{
  "n_layer": 14,
  "d_model": 128,
  "n_head": 4,
  "n_kv_head": 2,
  "head_dim": 32,
  "d_mlp": 512,
  "vocab_size": 2423,
  "activation": "silu",
  "norm": "rmsnorm",
  "norm_place": "pre",
  "norm_eps": 1e-06,
  "positions": "rope",
  "rope_base": 3810.0,
  "rope_fraction": 1.0,
  "qk_norm": false,
  "attn_scale": 0.177,
  "bias": "qkv",
  "tie_embeddings": true,
  "parallel_block": false,
  "init": "normal",
  "init_std_qkv": 0.0475,
  "init_std_o": 0.00898,
  "init_std_up": 0.0475,
  "init_std_down": 0.00449,
  "optimizer": "soap_variant",
  "lr": 0.00764,
  "beta1": 0.95,
  "beta2": 0.99,
  "weight_decay": 0.12,
  "lr_head": 0.00943,
  "grad_clip": 2.0,
  "warmup_steps": 200,
  "schedule": "wsd",
  "decay_fraction": 0.846,
  "decay_shape": "linear",
  "final_lr_fraction": 0.0,
  "batch_tokens": 32768,
  "seq_len": 256,
  "doc_mask": true,
  "train_tokens": 101000000,
  "steps": 3083,
  "dataset": "wikipedia_en"
}
Each number is 128 + 32 x the weight over its row's rms, rounded and kept within 0 to 255. Layers, rows and columns count from 0. Numbers have three digits each. The size before them is the row's rms in percent of the matrix's.

# down: layer 6 MLP down (transposed), 512x128, rms 0.146, rows 30-82, columns 0-127
# up: layer 6 MLP up, 512x128, rms 0.166, rows 31-82, columns 0-127
down30 109:103135128103160094117119150158116106118139132029186137150101129138139148153070125078173153109133074166065152107111151176131128148165127072155101169123181122145059103101132112123167096122141113129132144110162097134114135144189149091151061073186126123098184145175113065123163129203113144131132138179143110097080132103161106095126197120125120149123156166119075102101113128179166102116081
up31 094:119109169107180111114164101090120105083157163134104121135134185155147081172158109088112140103121104121143158092182106157048143141108087114137114132176181180176117128094139093079125116132145112139175143102153109169109080111097143107136164088131128127150108167116123139176165114079212107111099157115095090166050108091149154163135082131148027151136074142136179167100142153152138167120152
down31 096:110162097123081146118097101150161144168085086122157144088149151118131190159131122130094179116112210129148151162131147109178111105130137109109147178124087084080061161155169124146147154135169094164130177188159117107094138166166153093067131119133121092099169108101185083156116117149072147105069109132166118081186063072147090165151087151148152183083137113130113138112179124159116125119126
up32 092:137185171132105100196103111098160132153150115046104072133111164131148116145113123090123142131085089108130078068172113131130048151121132152159135130083138130147106125101143138101114090096130114105078170145083107141173152081081154096145106108093028143102199176167161123186154141119133148166152115127140136130122140141115123132157085097190171165091131166083077150117136133121053116094129
down32 082:098081142147171127108102133164127119115127109237122164138138078079073131085154130116120161088130198152105117173077120102070144139124124161093121155161126136149147179133148090174115200146098122156144130141144170158094121119109093167148129147144181069163060154148094143063128123143129154060152129134149185118067120101122114097113104161082090087124112084149187087159112135111147114156147
up33 113:156070107106131156145112135147100118135070128115129192070101097124114138165119153096069145095118102111101133122226140106166098126174151139149129139127101089139156131148176138088206118089137072122123140091117181093112104096053112117126122187062107188117122163201200097122131120146101148169114140099139100160147107136121096085142172096140127123076105126080157118149164088125163184141123
down33 097:103168131127045128119170104170121132136192126109136130147147196166122130137088102203188162124130136119170153158099067185090121100122134163174172130120097172162079131147097109130107109155085171119078125116104115061066045138113112155101132111181129090097123100149119158177107135165149121118108134127111092125105152152138133159151111149177109114193132136159110198086092105155164106081109
up34 140:158099168104136120112118151069158135099121155054211133114148096118116103166136162125091113059147136107102114157088181152162110154122102151109126106123172060060154136157179104148151069119108051142088110089147142157120181100093138128078110127121115143159137179148128147122111106204144021142111142178114158089158144125116139143181134086123139134135127147111136128106150141061147085148139
down34 143:205138113134145122127125216104157121141140141096162153113112079078158127114130139126126081083121192112116149160122159169164115181109118105097124077109160082049198141146170140119123127142096113132095117097142116104096135123079122084106081140129125140163141120081156159130155131136140085151096159186151202071185131147084122154149162076180147156129160158120128165066117211116128101114151
up35 094:123102189126174136134147105143080099068097161172106103153124141079198206174140134134085193127194140123174172123122172119154051103085150139145123119157211153125164147105100114154139102175122110136118175124163124184114165100135087147145105133116124173148157100153138123136105185216150123180040132129110120138133105131154105139127116129128144101143093126152154158172128094123144082139117
down35 088:127131101149171118094124100126103170115131143065152121076154108150076127149067154119198145122122109111152056104191121111198138126149116091117186150140156109073091132164091121119119149116148147165152074113111135170107099160115104085115132165130165083147149102084124122142062117110109115085114117126152136138170160127140147145154112094104121000170092168185134099135180132135143172098167
up36 120:153144044130135121134144195130158119104169152109138101160151126126140099159154169200187110060132114085174085121120150114130141087108120132071097123090129116147122122099084090109118135115165117146124113159122150134179091181133174078192142098127182095093155207180114129110145137084145160197142140166162105119085069071143086178140152108137174131107088115122140099142076153140171134151120
down36 099:112090122143075183099130084074119157162136102173112143107133123133122178094132125124144118185139094087073144089081116169135094126065151107162163136162171138149092110146118120122170111122117081131148098110109147052151123056145068124113146143128100149133144156106138139168090115127179150093055148126134128135092211134165150073111186118100094154191117167188110122088168145170169176101140
up37 117:114131095093120101165058101107160131162112117162174120137141185144126138152099157092100096140094119151167095111092072091146102167084143105126088167073122098095149139114152122174133149039125141124157180181119129140147154132100138161072142117141094110093104126119120102158118182119167080120093100157092127186102157154166161112140163091124106105115130253162093093149166100174093084137139
down37 101:144156118134190110129157156149072153155163115148164044168108099152186100121141135115168099142144132090152093118214147091086129129134136139169131153148188127149174109138139125096111101214134130091071150118125202137106166110136138141129087153118120178142154205120166135116158190089131135113120138080124188147149087097159127162093074152156139105139136155138202107132115187157133101141098
up38 100:106157199165101130163117111115078121142085143093124101142096103151090107052104157066132137099090168134123090137090136110054117163057135127143069124174157114173165160183128138155116141231159110069150119155115169138096102121141198071154123142137159098091155166096105138165156077140114130124167164167103132164153108127141104124146096129121149086126115109187147102142155121143148093126179
down38 107:108212119164103131200113126117069126098111142191186179131136200095101132198130127128079148140150157141144144069150052108111133096079135085170115100150070142130142173173113153132143115097136146128084106134122141085105145191117167129123115138139137150137124119138118104163112115065119069168159087194091149092143103079114147115143206146135123101084085091142110153092154149145137122121148
up39 085:138140086182120117114165151110112119134135124089133145154156136202124135135090121110097158085137093135147132099153069087098126119131139135139163094150142125109051076080111159138136114141155040143114174075156132097072083124137132062127138179179168089117096164112117186122122117076128147111150087129092143140119117210111178128200111128157138178158135124089098133103146053064144148150167
down39 082:156104143095196118150138055154141123140152137096134119145122138077115123130199182142190065133169148149112168130116157152127130143111118104132112189095148163180205156157130129105142153099163199131142070171093121170168117141162116159153085124064122107144119076098124082173145100153114107141133153097147105139138086122124074093083137177076153085111150126157086114175134175184099169121100
up40 097:108103078169185147152129083141126092189108107112145131156096146168106070098097112097189116141158136087149145136076155111123069104139120165132129103102070160082156123122092113074143136082114083102090103162038145199107143165151140115130138122100151106163139115105171103136130166121177085120149163088105172156187144068137175092144121075150166152104125110115121156053153089105111088135132
down40 094:066137128114126099127100211142089127105116184144091096110071117155137152140127085172128110081161171163141120153137137166127144138115118135102137156186105136154122126050138113137169097111131125114064132107209155095077121168095090103157086109150177165179144133154153139126152195125086138160060154126150148110085103166105135050078103150113197157143123105087139097087126160157090119109148
up41 099:153159111173184167142146155165097112143128155088214216072130134093100045112119125126099123055067108115102127097090137129111161077097165116115123111179120163099144100188147108101129095121139139106179144101131092152095147184163129130189162123142086086109130106152112110154130085131137135078152115178126132123110146168111114123134115099150128153073072118152076143129123130140121219099104
down41 098:155090191175126148153141196093131113081173152120070126134103172139174120144147138100155067178175170092152061119112127102119075131091137100146135151089139064126099163126098110107098197119111135164057146147119124084141115129146109166112138195118135181099121084113133104147168125102151113131132157153163110172154086154101192134182155115162164095134195129185138131119093174140088114141160
up42 107:155165123098104108143116137126139171142125133118076173051129157139165158127179119121143117106081208140114155133177116156188130091125105139144140187098094129167146119079149157173079061182100136082087160127088103107087185134163155087163172163168093156083113127104181107122143096174093146117100116116154183140114074081113089123153130130110112127134164139087123110134066135121172117127205
down42 105:116132124084095107124170116191140104098106135125217106104140140136111106160151127119142080142132178119107091180141155077140151157116096077189133131126114093084095155107203081090127110134109147141054110112135089107136132156149135135185154170097108126060133093170131099096125135101129089134152140168130237098163101109119143087061096094176076124127162089105130084089100175130132114138122
up43 095:133153139108108127124184149106102154073198145131220168123077163132106124089200159092123062102098141118177157101139155158127158138183112078086145190139082109182120146138181110193107094166106106129199135107160091156106123140162096105145147097180132115055102146134147088141105114188147124183141134122111113171120097120148113115067155137135161126079119119114118120103106108109152108150166
down43 099:184109120139148143066147084101174115101068122131140083166153088144115141055139126109165188139155116151138137093172149119146149150110174110189063134113105115169134158178058162117154157132126102140197121133139115114124098117160131107104124132136143159160094124171117059141136093172118080135141115121139126140086112118216113180156130155111113098161101116167154075171128197063103131130194
up44 091:141200100134183142102139124109107104126079178143145212138120142086069074085132132160164165087133121109154148098188109142125180099097118141112125120111118126156147122120151151161128109142148103120142098079155142128174097187130154120138081055166116108159161105103132125186134119081131164143144057107108118159122139122126186093134166086110106150156097104112022106145181159086119056140116
down44 117:130169193119096136080100114108157112117096106087130161166131164095112103189118174147181132124092101110098127105197159176111135066126098141144091105142076139145116216142093129074089149162182073153172120141149109100162111153131142107072135147081117073126149114165160074092141093149104127113085122133171106143129132160091185163185140115159064121114119160103070127153181110167110140120121
up45 082:130090147113140115070164113117114100155122180110123162153129113116158110162109104142113206123102078092151140173143193096111097105126189149144127099085117141114109138113157090132138169076168153075096212124096084134205158142081140115121123144140171033101103142096107093174103112121045089074125112116093108088151169151099158118171088152135124128124090138089173121146179122118123130163143
down45 084:114141131098182109131130117116131123069106130148113161039093131106079201088134145128137147166147124168105094122094126113145131168128056100131100139159175157157077121148087145130094161145093149167079131131153128116119097119139071052104124131071080150096163123135118164107188131135178181137115151126163131118116175149155178155144142193134157137191189071170109138147130116056130184150117
up46 085:114184128159096108168154131090122146078135112123130160117103134103166140138090171123092085127060105163090154108135101082121152069131179102150128054142155140123137092110078092132055070131058101117116179105087116129129120119119119152147162144126091139195130133163143116169117165115201135142162034144084129083136116144128118088158130149088089163195115140068117158101159082133086130101123
down46 095:119077151130140149163167142084128099156038154180139168212073106104119118178069117100128136117094143134090108101143090113095132106140107142075089133122085176101127190088114129146136105083129172082103058101154141167166123149122124129094124132189160135141111156073155126107185117145103068151118182131115093102114131137148123163100153096200134131163197118152166158130142132121146108172172
up47 094:101143149102181070074111163114088149137090116126161148132109085160132232063158158112072128140103065142136134166138149114091138158139092093154143159150114115130152136083114124144118099155115064104119117129105105152156160074053123159111119148122128136074134102162111125116235180169120133218127089117153119096127106130141127098135128091185155068110102093120168117109153168113138134104146
down47 103:160140101180119149137086164125196101082126130124157162162106107137146130093120080089080180117106187133166126148060110114094115130168160101112149163124127177138112113115081067132158087121120154142124129118122077149068086149179104150111131147141161157125158098111120059204159108200148105071166152116134052111089127120106184106136158117137167121102076177132095138110173061128143118152134
up48 104:161123116063110166129177159144116139118174107138149119147057128101125192154109125157141094090169159087167109064151178154093170107116131177157099140093077132141163171095120085056142155186064133139137136119090110156137132129146091100144110108167174158146102163091121088082128123063108148140110151214129043180141067159132108109099136135157124123131116146123161136113126190134119129105109
down48 113:128116175150080181085141138086146066127110131085118157146137178151181162120087134157161083120154149177127143131156165188131167154129122155106071080108098181120135058106119154103093119102144117153131117156224148131082164159132163127117101136129138141136149181114177136165144121122084093148123175082075091107114083135160154104050175081141144144136130131105099085159123122146098075169183
up49 093:149136143140152074159075079124059127091158160136136100152134129124124145139145123087124136180141070151087172125190105084165083119142114177156102130090177047124114110214119162154111143136131114152117140157114141163172105131118140075132169186142116120113129171115176151173112159071098178122125139079128116101187120137102136125153098129124099118122105070098173100193093101092190155146068
down49 095:122142104133123169107095175114169115128118132122088156165069118134108104100125147106170155116124116122090146112073129132148121115113134093079095118172137199127165108120143101084164064097171151149076160104133112070054136096113198157176093089174094081117173111165086169076103190080138093115110155099097101122085079160156120109106127124137138082154124148132128139125153213205142114117107
up50 097:076100134189137155078125087100096073147157136144145114126116140116107164178092179184199111147088091150105161127143185130072113118100136125152168133137105166160197135151124112178117118220153164132094115098197116088093113166125147106075077154155109163174074137094139166109160110149103173148138161134137148120131131090093062095148134123115079090166123168092134105137140138154087090146134
down50 104:147141133123152119134051169131119093071171044128090167121115144105153076149162157162128143121086116178139105096091109131091085108165060161133196126117176074141102106132107119086153068108178115134178126074193140134154164086110107124155089161087103150123160154155102132162078146099151146173115155088144122136163119129094123164065145150125110147082126146116119175108071123147101195123110
up51 091:137067112152129148130123080103174135111122063107140113062116111117079116139090215117092118113136173147135134168158188149091125104083099116113106105135157108139117186157147084143132170193149145122148142159073096147150045181098138168192176150125157139122139151132089083152177168112131163079167115115117191163152166164118185106164133111113164128144080114094105108148136108108072117147112
down51 102:167158140100121098126144072127114150068126182082075123138113119143102146159077084196150132116105132165141159167137112117140100113082116112062133110099176093104114072092145182132095101147127113124096134106143102143158156131130107162161176124172067100154091146123111164125037093111073141114139127154135057088167115119125132125142143133189166129123060157134179095122202169118154090068114
up52 097:100118151081113107104144154123091142053148098178131105136100090128104182088157167090147138148142120103065151154107162176065129090118119115155098183083144150153116154118084165157150124128136161116121158097164175129157150135099142070128075100131152088152100087167196097156132134143092176125200168133175125074156174187080103114119143072171142082124095108132142115070181098135101120121109
down52 105:125125152117155133159119125201135140068200126110108153107176129136145118174168186155112128175136115154173133152109176120071057139184129147107135157111071144140203174097134133162131064154162153124130071118185147121144138129114115118156146133176161108139127176155140090083171165131126120136130130151121105155089034134109092137100109119081131125118144129149135086184202138138114111206156
up53 111:138155116134141120099101144108087192109111048105134118114089075122135160139142157111137148116099156086101141158138139143186148060110160081054196126054126169115113150126125096060069092165097187088120109095123149093080179138141107148161090125112122129111117092133169103146120070135076122120128151082166149092139136171123148108094128129133118180138171136078093089150156115183146119127054
down53 103:145127136104130145133111107175074153102126162115114161163190109104196104157054123161094113097192164079118148151133142130087094185165118169173081163156117099153149104088152173124186126096146124154162132157092132147117115147114145137129167071102175122129125153136140162143134134123183096103129127195130161165143146055167132131130107121074117152107131132172245138107175084099122173142119
up54 096:163088088132145134083155133128096070161132101144182140207129111124136128179130099111151094119130112095090082114193144165087097134148098113116075193111159128092115158125089091081098116120113104099107181147131110112168136104090133079115169072158191116093090156133149121140106103141121131127226131148148158072130192145103154161144097094155131128141109153177101124148147175200185111139088
down54 097:111131174118122089151115151089116119083130169128091093060074214089155172144093093108053127151163085116129084125129131103158155135128122126146130114201113137159108164153115159057148097064114107140101091151143150120109092114138092143184097116135096142109157160094114104133138139215098128112125148128160165111156104148163094179169166178120169117139121137087134139076155074076057137141159
up55 081:109149102175086089090146118113119118097166115114079052168118113167164137201154154186109109147133167129120145105153179096146093117088123135173097147153176144158156134162191150148135134133063165077118162178094121141081103097126104156075160111091092095125089193072109138122123051127191131117115170189171105122096135168128094183136147119115132128149068159114086148114101123104142131119137
down55 088:198078122069167108140127133102136115202087149124138121104153147130140129135140107113159130131105103162136072131144098120134160082093128079149154108099229100148067134123137141117125108129122082175163128103158127164205127175081187133135073035089083114106157083137169133141132169090087144114145103095116138151137145099105158063122080126156112116170120096145119127123115191179103155095136
up56 081:161101129182101106072168155117144110110110140157135129130194123097160163117140137124072073100106158140090080100182113096102123142120091098128113180130130083148129129136124115177122086157127123116077117145080112148158136117103198093099143156114091072152134185111099158098135076140130114242114151096134094095132101174160149083133170123158224089142112152154068133095139142136132086124175
down56 075:099191149143130069192127108116124169157100135117112150077101065164127117103085137099175201168139145104120153159104133116134135122099174124139089136108122133120109115124135167104107166132171102171145144149203106100096167126106033150135104057161145184122125072156107124162189152129111166051130084139146141174121119128117137164112122178128092208129191141124128140070110154115132119139111
up57 101:046131198136178068131156120153086079149094135118156155140140127148141173156141117164127122145131069063101117118125147097150127176112118168082153090150208097117167118165123121136128103106108120162114156138112130140169112144081079129072122170150139147217072111122192118121194098155143111181137176128114133133149120124079118145160114117141150130135111115119039149085143116106113095055105
down57 096:120176063159123146163167165142176167089147095196113147137097109086113077133087168159118164122139112124157117123134143144163151098080092094165135103058104121103125095094146146152137102133146159105085166114112142129159081106183188112159139088106115187116140096154097131124098101114179183085101086106129238162169100143135147034132176162125126128100116095124136146093130137125155103118094
up58 116:129151126073095114144094115129153118140145086130124119124106160177194072096094162149125125130107115135093078115147127076159125099107039075149135183121113174100106090200114163156147122119095120115177065120186100078103073121163153112142139102106092163048128140127132148183131062141156183147163172139152150154121125137100136123131139139175140054137134171072161190145123104129131139165134
down58 121:121200141163139172124122099108153100132118122104164112128167200171144095166095190091127164111118155080160101171065134159121099170104103155169129150121109132070148122145135162091110104115074088165175079108110098073079111184153164082056178139142082134136123167070124096090119156089112136166104181099134088153129154147121140115115119127080149086187104160118096119152147096083105152158135
up59 126:116135129059117111144035104114050119093167179178114159107088163092163181172103098120127144112151141182112137111145090147141115100149177132155185110079095127146112100157177179087068095102109092151129160160130139162082168078150153091134103134120143188085135089127127136095066121159155165130096116135142120089098094108147117149114137122162127142137107110111082172109114025124126119106153
down59 116:170139119168123137114166131117116098173118152064153107141160113152133099096140154131115104148145087054093105149059178122145161150168137115074121120131212156140087181165159129161162141165170151184184140111131158130174174141084125137086081136136135075155104113130117135156128103133181110144137177128115138168171172166161144089198125143099148049143196189097137128115149165101118144104154
up60 103:145184116107162105121101166108164096138098108134142155152187155114153110144110199119093093122147117110150161188171119103099173118170134128103088115078135131108160161104181085095099153111126079085133126067099148186143087088096186076190082081105135094111085140181068058137154122108164079107065129128132168109101109114079115153113169086133154142126116111140103134138082126101106155154081
down60 104:128114083186146142117157143113080148073130118117150067101085106124115129124162120111183142126098074101087077147115090125119096131098074144148172149191157136129111124113098155107137113198150111133122172153164117132160171126127102122082167091087056169181088117100116194181157122127145195163116138083177105095152110154129084143209083127120099175146099115120185116140091092114137158100099
up61 107:198078138118094121095127131124147164079152089107090142147130169189064171057137088131168104082141166149111119152111136074148135122197073136159098174129151111086116088160094164117126082089123087138136122142131131159185127172106125170164105085121137160139130119175137104135157191101109165156099135156197143081208144146184088099121131171125092131113094175129166137109131124148098092148146
down61 114:085130109163139124162133113131162159141087144031117119137156125077095146161153166126129109159044123143076114095150132162166127175123164153129090122128167076184118151099147091149130098151090151226147107127074180138169144079144153174135141108084120139100086132104117175152103092078139078129127105143123086169129141108109089164081113137125150118164132145084174129088123223136143132137170
up62 112:135100131154143128127065138079081147068117136170138147143144204123139102079145126154126076080121128107117146127129187094119177134106170153120153144127101196108157156076195139142117124097128152149102098124089109093068110147137148141087122119112099127090154129145156222180095156109107172126135097170124158139178184118165162123140108103114182114067058128151102104194121075096128107118082
down62 109:069105157114161079116139084189139093119144175135133130141157052130151105120098010132118132199110209133148108164138032172121116114136076120102099097139091123073053117126120121168156144184108142127127139167104116189075110153122161146152137156097143154169112092129106080085138127118159104107108159148134112123115133122111129118083161152100134111156171164118091110136109082133115139126159
up63 103:146141070050116122108138165108088092070108101146158100119167115113100137122106123190170147155138145120116136097104145108144180131154094166183155174090076125167165113068178145156111123120142142090151111120158157143118175123183105120147075117150092075125101157090175126197115114116127130122158098084146172115165123153071138158126117111179169103132092105117146099144137072120158125220209
down63 092:124154170127100161114096080106156158113147157116113144144099134116139087107093096137142137145103132155179104157119152182126171155151166091086106069137136138079137186171094152102124113132175146141054091155096116100169105148108097091186187106097141178141161133158117150111114153060142147130065117158068094116102098101165084143134121160060092161118078123121119124147198155085130128033106
up64 097:128137178075132190129137099062141110145111181093138199120097098161135107114153112138134130142120164097123112112127133145161125107124177164136166176126154092139119121167130093101120150119103114089161118132110082158130153133151143088129114186119090184063116076124170077091154157174132151182147147121175064116132114171125099157111117109122108090183201149106081149123129117109231152143216
down64 097:099137118137218059142117105170128142095098095175109074147116081117102147094083102165122111079119158168179128128137088102136114135097119121154125072132100150076123105120153164149135157164116174144085169156139143134151188136160084114172136100083148046129094130161082196112103118147094162099076147171073140115109148090168144108120125189112192132161071097119106118142127155164109111101083
up65 099:098053162210097139086153088148125096113144153161138143181154161124043092153173163099154113102135116132143173156094153130122096135099150205162090133136154174155076146122141153172154069095092147141100120175107176089184159140140129107163113101084138184116131128157150123127159196138173117101145142098160116115161121172155100074116132089108131113087127120194115111074104138156080119106142
down65 089:161176095129171067152117166110084135172092118110116115104136103140198166170112098173140120159131145124115092113128070151175119109118124119131168131113155060117189174134103140114120120151160112138102154131117144121057106150212119161112176126180143073116095175136184148127111113144116150139169107132077083110104075101136134156139093103166108143163166156106115124196103111105187213148071
up66 098:083132105118101152177102151105133151101096160179150146166120124143154149197137179162136174143142139174097154161070121153097146174127118094130124160143133123089093078125168135057079068127123093119134087167131097171159128060153102116123122098122124129077118209198162141079119151123096155149125099107073149150146117096129097111165135122096131184113157093110117190118090061163123194123100
down66 089:166111089120167119144157118146091135119143090115106136137132095088124133096145070060113033175131118077145093047205120099151102123089090158188124110135123131130165138134081111162100158156089157092133191136108144094130114131096124112155135138094111156137186103103084130118100095122217134111141207139149100103149130146170145174124150137151073134136098112098163120163126174074072106137098
up67 088:255202098114126138124149119094128152105138156192163091104106119155136145144102057182162128098162123153141177119155150133116070097106092099120129155135075140124126108070148102168116144186192122119130138140133135141120126142128171119084101116156182106118083135125080117141070117123114102187160147152111121176124096148097089146091167066094149097097152082153143077084114135112157097101166
down67 088:047120140153143107171173175157150147166119173088128185180154117090126135090118160088131137126091146140107096160082125119131089125140153105186114117109136084177122103145150153072092081059162116073111145130145118115102104110130078116151134202095076127138186168147159131136168098110116158122140128152127209078133157175107141134186157138138100159116064160116166133121164102149153114131210
up68 101:109161067204121061111114102081087137091111103129138096126097158122159115159163129100121195115120099164107125184162142158080124136128088138126069109136119112101183131091162164148116184119092130125115114083125127176138131130107143125111100069144120140192037150142133123162100115049099152124121138151061136128171185137103134156139107111130124141110138096093202128172097096176082086175116
down68 109:136122102072058151123098117167162158160113156151156066107161097166090149093075083129096109161139144129135154122074079182110146136143161111082158095116119134158105162163164116128107118105104212111123108136148141064164133092130111101144133124155089079085102157156164160108193165161121167088077118102130149120091119114157077088143119189086154107157158184185086184124123160079121149111114
up69 117:185121172170131113085155103106126129092158156134162142163099165177131147171186070081107089096185151167129112112143079170147171135111104123142099110123112104141156132153147135186160146138174111141123158128052112128185180139095113096092100131155091088126102069143100155145141113180192087205141132095148061147143096160156105117095107118138092148117095138166129163118090198123083120083107
down69 120:104099151093135120183118170078127161145059172144107139162103115135119159092149171161110181115155130155131161126122108114166188157118147147084099186193127125202144134103133120159183157122145136110095126149147130147110159139118151120077109098228126119157137154159148156083135124059165073120075111101193133130129159150122183066127134116078083161116165128114168191132126116115168117173165
up70 111:153092153103116091156161137106163122150147124106144108076136149133145084140113096086060158131143135132141145075181182117112116145081097146129115147064091146045119162100163089154171177130071192101104134158075172142130144137153118107116151124095099101162158155128121105122158105102157123166176085148157046124176196172113164133088119084156150120115069168124098092139138180122120136174182
down70 106:129156181131089127126067105166164151136187163175093128123155117076102225144088103121073111115189145113123124124105165145094075147219144164163079109135114106186129122126066173173068115131148095145120152098088078100116135096110117147156151129157171145089185122137147133135146103136135151154132152098167096151139131153079103152074155137138115164110083141073160147123158107161129066137117
up71 108:122138138166142122128171119099095165161173156085142162130159117090149147066155148151168136139128176108097109045099121163069103085177138126104159172169108139126163106112178141090152119076126087133145083132109097119071126162145168105106143192174096105086094114140127200152126071148176129162154058164121130092187141091093156113129130107160137100151118130153140189136116077152087185139163
down71 115:155095075098147153215054160187120092093118088131129160114110129203104126185085134114128130149136080155136132109145102111144126149093092108181123134101128103169131090156125099195114151147124215148097142126142131137115200089088094147142108153104084173107112167099121121176121140114104170111098119158117133160138115108166154189107118187161101071163187124112122116108123175093166071118140
up72 082:163123146130157140128136105111127108147179102072147101148194133115158116204108126189143098164098105085101167112075125129110114140127124130145121175153099138123094165148138108116118107157176180038091085127121058192175129087137086142128139110070207138099139137089097094070087077144051136109113093076167123137113078114074137155133118168122138156127140115131118119155142112135190126088123
down72 080:100140156123127160128130146107149149139089177123089203137051128122120112070146063047121169138170132148096084114150165117177129137109119089090114123147188142099146140145166094162146145146114078163180209153140155043099117159124158101137122095152110082168141092097087178125153128099164161144136134096106129130146167158174158156139176152127156092093173123093152149133094193105136154126167
up73 097:122151112152148124106146185135088082167122049094163099145158144189146141192138180144096162096129133151123131109111139111121162151159106095113138110058138075095123116120091136161111108130086124118062064172100145064106142170159117142091091141150166174134095132160132156108077078200093158101123120067130123138082124123091111138164139209126128105088094098153105147132148072098131080114182
down73 095:088112125151136107198143142075183090092114091109153126153141088118140055152157091184147116099167135091160162174149117158138155045125108128124149118100152128138112132073188099197129098155123176140145105088135131162138148095092097178145096132112133116144152171085136142100092144113117110119102110125134111136160063124211104127077149151211113153124182123187074113155136117163123191128138
up74 091:113152183122168130115151123121194098177124101127112150124163132193201105150083161101155116152164160194162195132147135108124128139107097065154128097116139098168164090147115118142161120080110160141111150126170097202058151153123097117190145105096176175117101088097152118099107086163125114160119155172134166162152147101124126127118143135214159106142135061146091097108122097106152169183135
down74 093:152092098152093112145103153114073124159134106121106040175127113115102105118111092075138100146126098114135101140162094146141108166086142141156146170128119068119071134092111079119117152093150118114130116048109212117163122094164081127096111136166122109163112104176148114104140116101127149136129162149096205076115121114138077153122117060054138108091120129098178167185081088195084156129132
up75 120:182133147101125165144133135136170114132178165075104120170155183140145140155151163075125146129116129137131091140086148146109169137087168104093077174036163103127143168154141083131157173119107118209152120104113081058130126076133081178121178112148126143169158074143120131058136063110093101123150144112125122139085105124139076117124087108097090141138123138162126102145162213156144133184116
down75 112:148151113120152133169101122182150155158130110152075151192060155121105217175124134145083109157159170117092147130092078141146146119135127153137061180134134130145065093131138139170105095123093124101148082129054155114120129172104154095140161054128122188156104123105145140098178126156089127099082119161094150130168126099150172111124058166124171143103066112176106149145161144154092183137134
up76 102:152115136131162136111154145130058111089141080148141083149087101144108126131126152178097134146151139140104129107144139074090133123129097105103115208104138112102124106166109133101150114155216171124110113093156153072127163115173128084172083096173209131131106163116148122146118098125123117184096163111158138093160107174084070136101110082110126119169067132137078144173150171172059065185093
down76 105:130140140143123108149149176069041086092172139138074158142124093167144061148121164091175110215105104093149135124130123166129174141111164083122154180087117105107115138148128132083136141106122115185122102090133151175114118154092134110112112154151099101120134173131211070065145162159074098092136147146127160167186144196132116109162124093155151126109127170103108138169163173075096142140133
up77 098:133092157110160098182092135032136196169137116087186120144110103170098103113209122098155159116108137080133163120138127080168179159077129132166119136134100114173143107137112166157180086128162119099094156149137122136151143144128116096124167164035104067122097082146120085124122068182122163150102117130165124104195085136090105151134133119103101099091125138093118159091179132135121098163112
down77 104:074165133144099110144064158173124115099089169192165131100126064132091168134094093150145121176162152106121102114138067175118109102148179114084182013125146129137140166092143146132080100158119130143161116089124135192112129162111120157068142114190139171114155106146142131099159138150099105064138124139127177133083187090163107140099126074130192135163093123106135117123126087139162115149143
up78 090:124169126118152142028194139165098114149052127113121144120145154122093184150145066146166128102094094088135161099111067182143136108151129136157062133138107220145140147091099148095116141151105119086157140169128104092096136116141133112118150070130136147123113121066121116134059131057138176138154191117138127126172145096087142189169132108147104111124107100053129121097133145155161088118118
down78 091:143121151099098147126116130105155147120168084149149100154105132161167068085056106154082114185109147121168097185157165124172159145134161120083182128122184086115133121199130128161162106099132080152137134117148124158082161177101164106145103151064159171136119220173168094110124114165125077152120091082097120164144109167180148099081096133096138064099133113158098134165127110142117169119167
up79 108:127158070154165128112153188114112079104115096169129123122144136118168172174145097138038115142091107145112177168161139109147106080188171103136156128119102184147113143120081147167179081114142136088085140159099116153191160144128114090140058151157164146120186157113192163102099136153154116190153120098115116108142167100152166184190145071130134161121106085090143143119149156139126115186135
down79 096:165186172133158133116143048154104137083146155084196088094129127117100140135125094116195182128136183147129106191106120149112189192107075075142163157132136138139151087157195112070125165114076119127114108137152161149072134092137113148124120076115106144148106122142111093133062126075130143070105086162130118102133099081115091095083130164114145142133105126165177173080093123112174108135127
up80 109:071138115145124139126128150117139128097139073045159143178142123105149115182163151121233147109151173150114166126118174147160070105099130160069089180126144088160129193164113149137143151133090159118119097086155121080163109140151072136139108137112155121095143133126085095112120138062105131120127119040142126125189155134142124184109130064128099153098097150084193160101073139129139155110154
down80 114:115099125020147085168119098124059135081135105145119109148159135208149136157159069154084113128110109127168099144144078087105125130075070115166110070147053169140090134155132121151128098136141126107162137143129183147087128150126143140103124187108165208146053128126172124150162138179153115179096138145111115154112139107119149116154124162154134104161184145128112121121112151122071076085099
up81 079:144125177109076169055087130171136096129112147138123148087127109111143158160170151069117072142190158167120103107065142127100154130093122118113079080145086148190174117123129103056139111126106083091108156130161135155052149144134149090121095127113144119168152138169102140129143093156173132120111116130145063152154097076127111079139078083157149055087090161150205129109169096130144155140127
down81 080:071138088181127137154132083105104119122140153109151137148075077133154113087063114123105155123089135118149153087174151153105046108184066109183145167088137138084135143183090086194113146165146178068163124106141062088182096152116072158141120138179123114057130134121089149131109155144128125117143142166098149087147148185123096140101147153117159131169152099099133150183123181138119104155117
up82 101:193137124060171130090162119172157073130128132092136131180092124178119159145137165167073144097152104161102128145138112137155135145142175139147072158143110158109118220143126150107109117171137182143081091142145161130157085129192110136122126108152105111101188154121164146141152196119061117192129098149063127159124158127123134093118125116120102157156097176114116106118087110219189150140164
down82 098:084116141184111157149094112127080200138110145103132129101127074114106155159136050157133122153109163069137137093127141138161117122170113111112111135092095159121122126155144095158117144141062126102182161119141143122139099154059084123177093144170134220107118122130112182032154142165165129061090115124122153039107130112132105133128118111129171075151157166145138170113126160088076111108090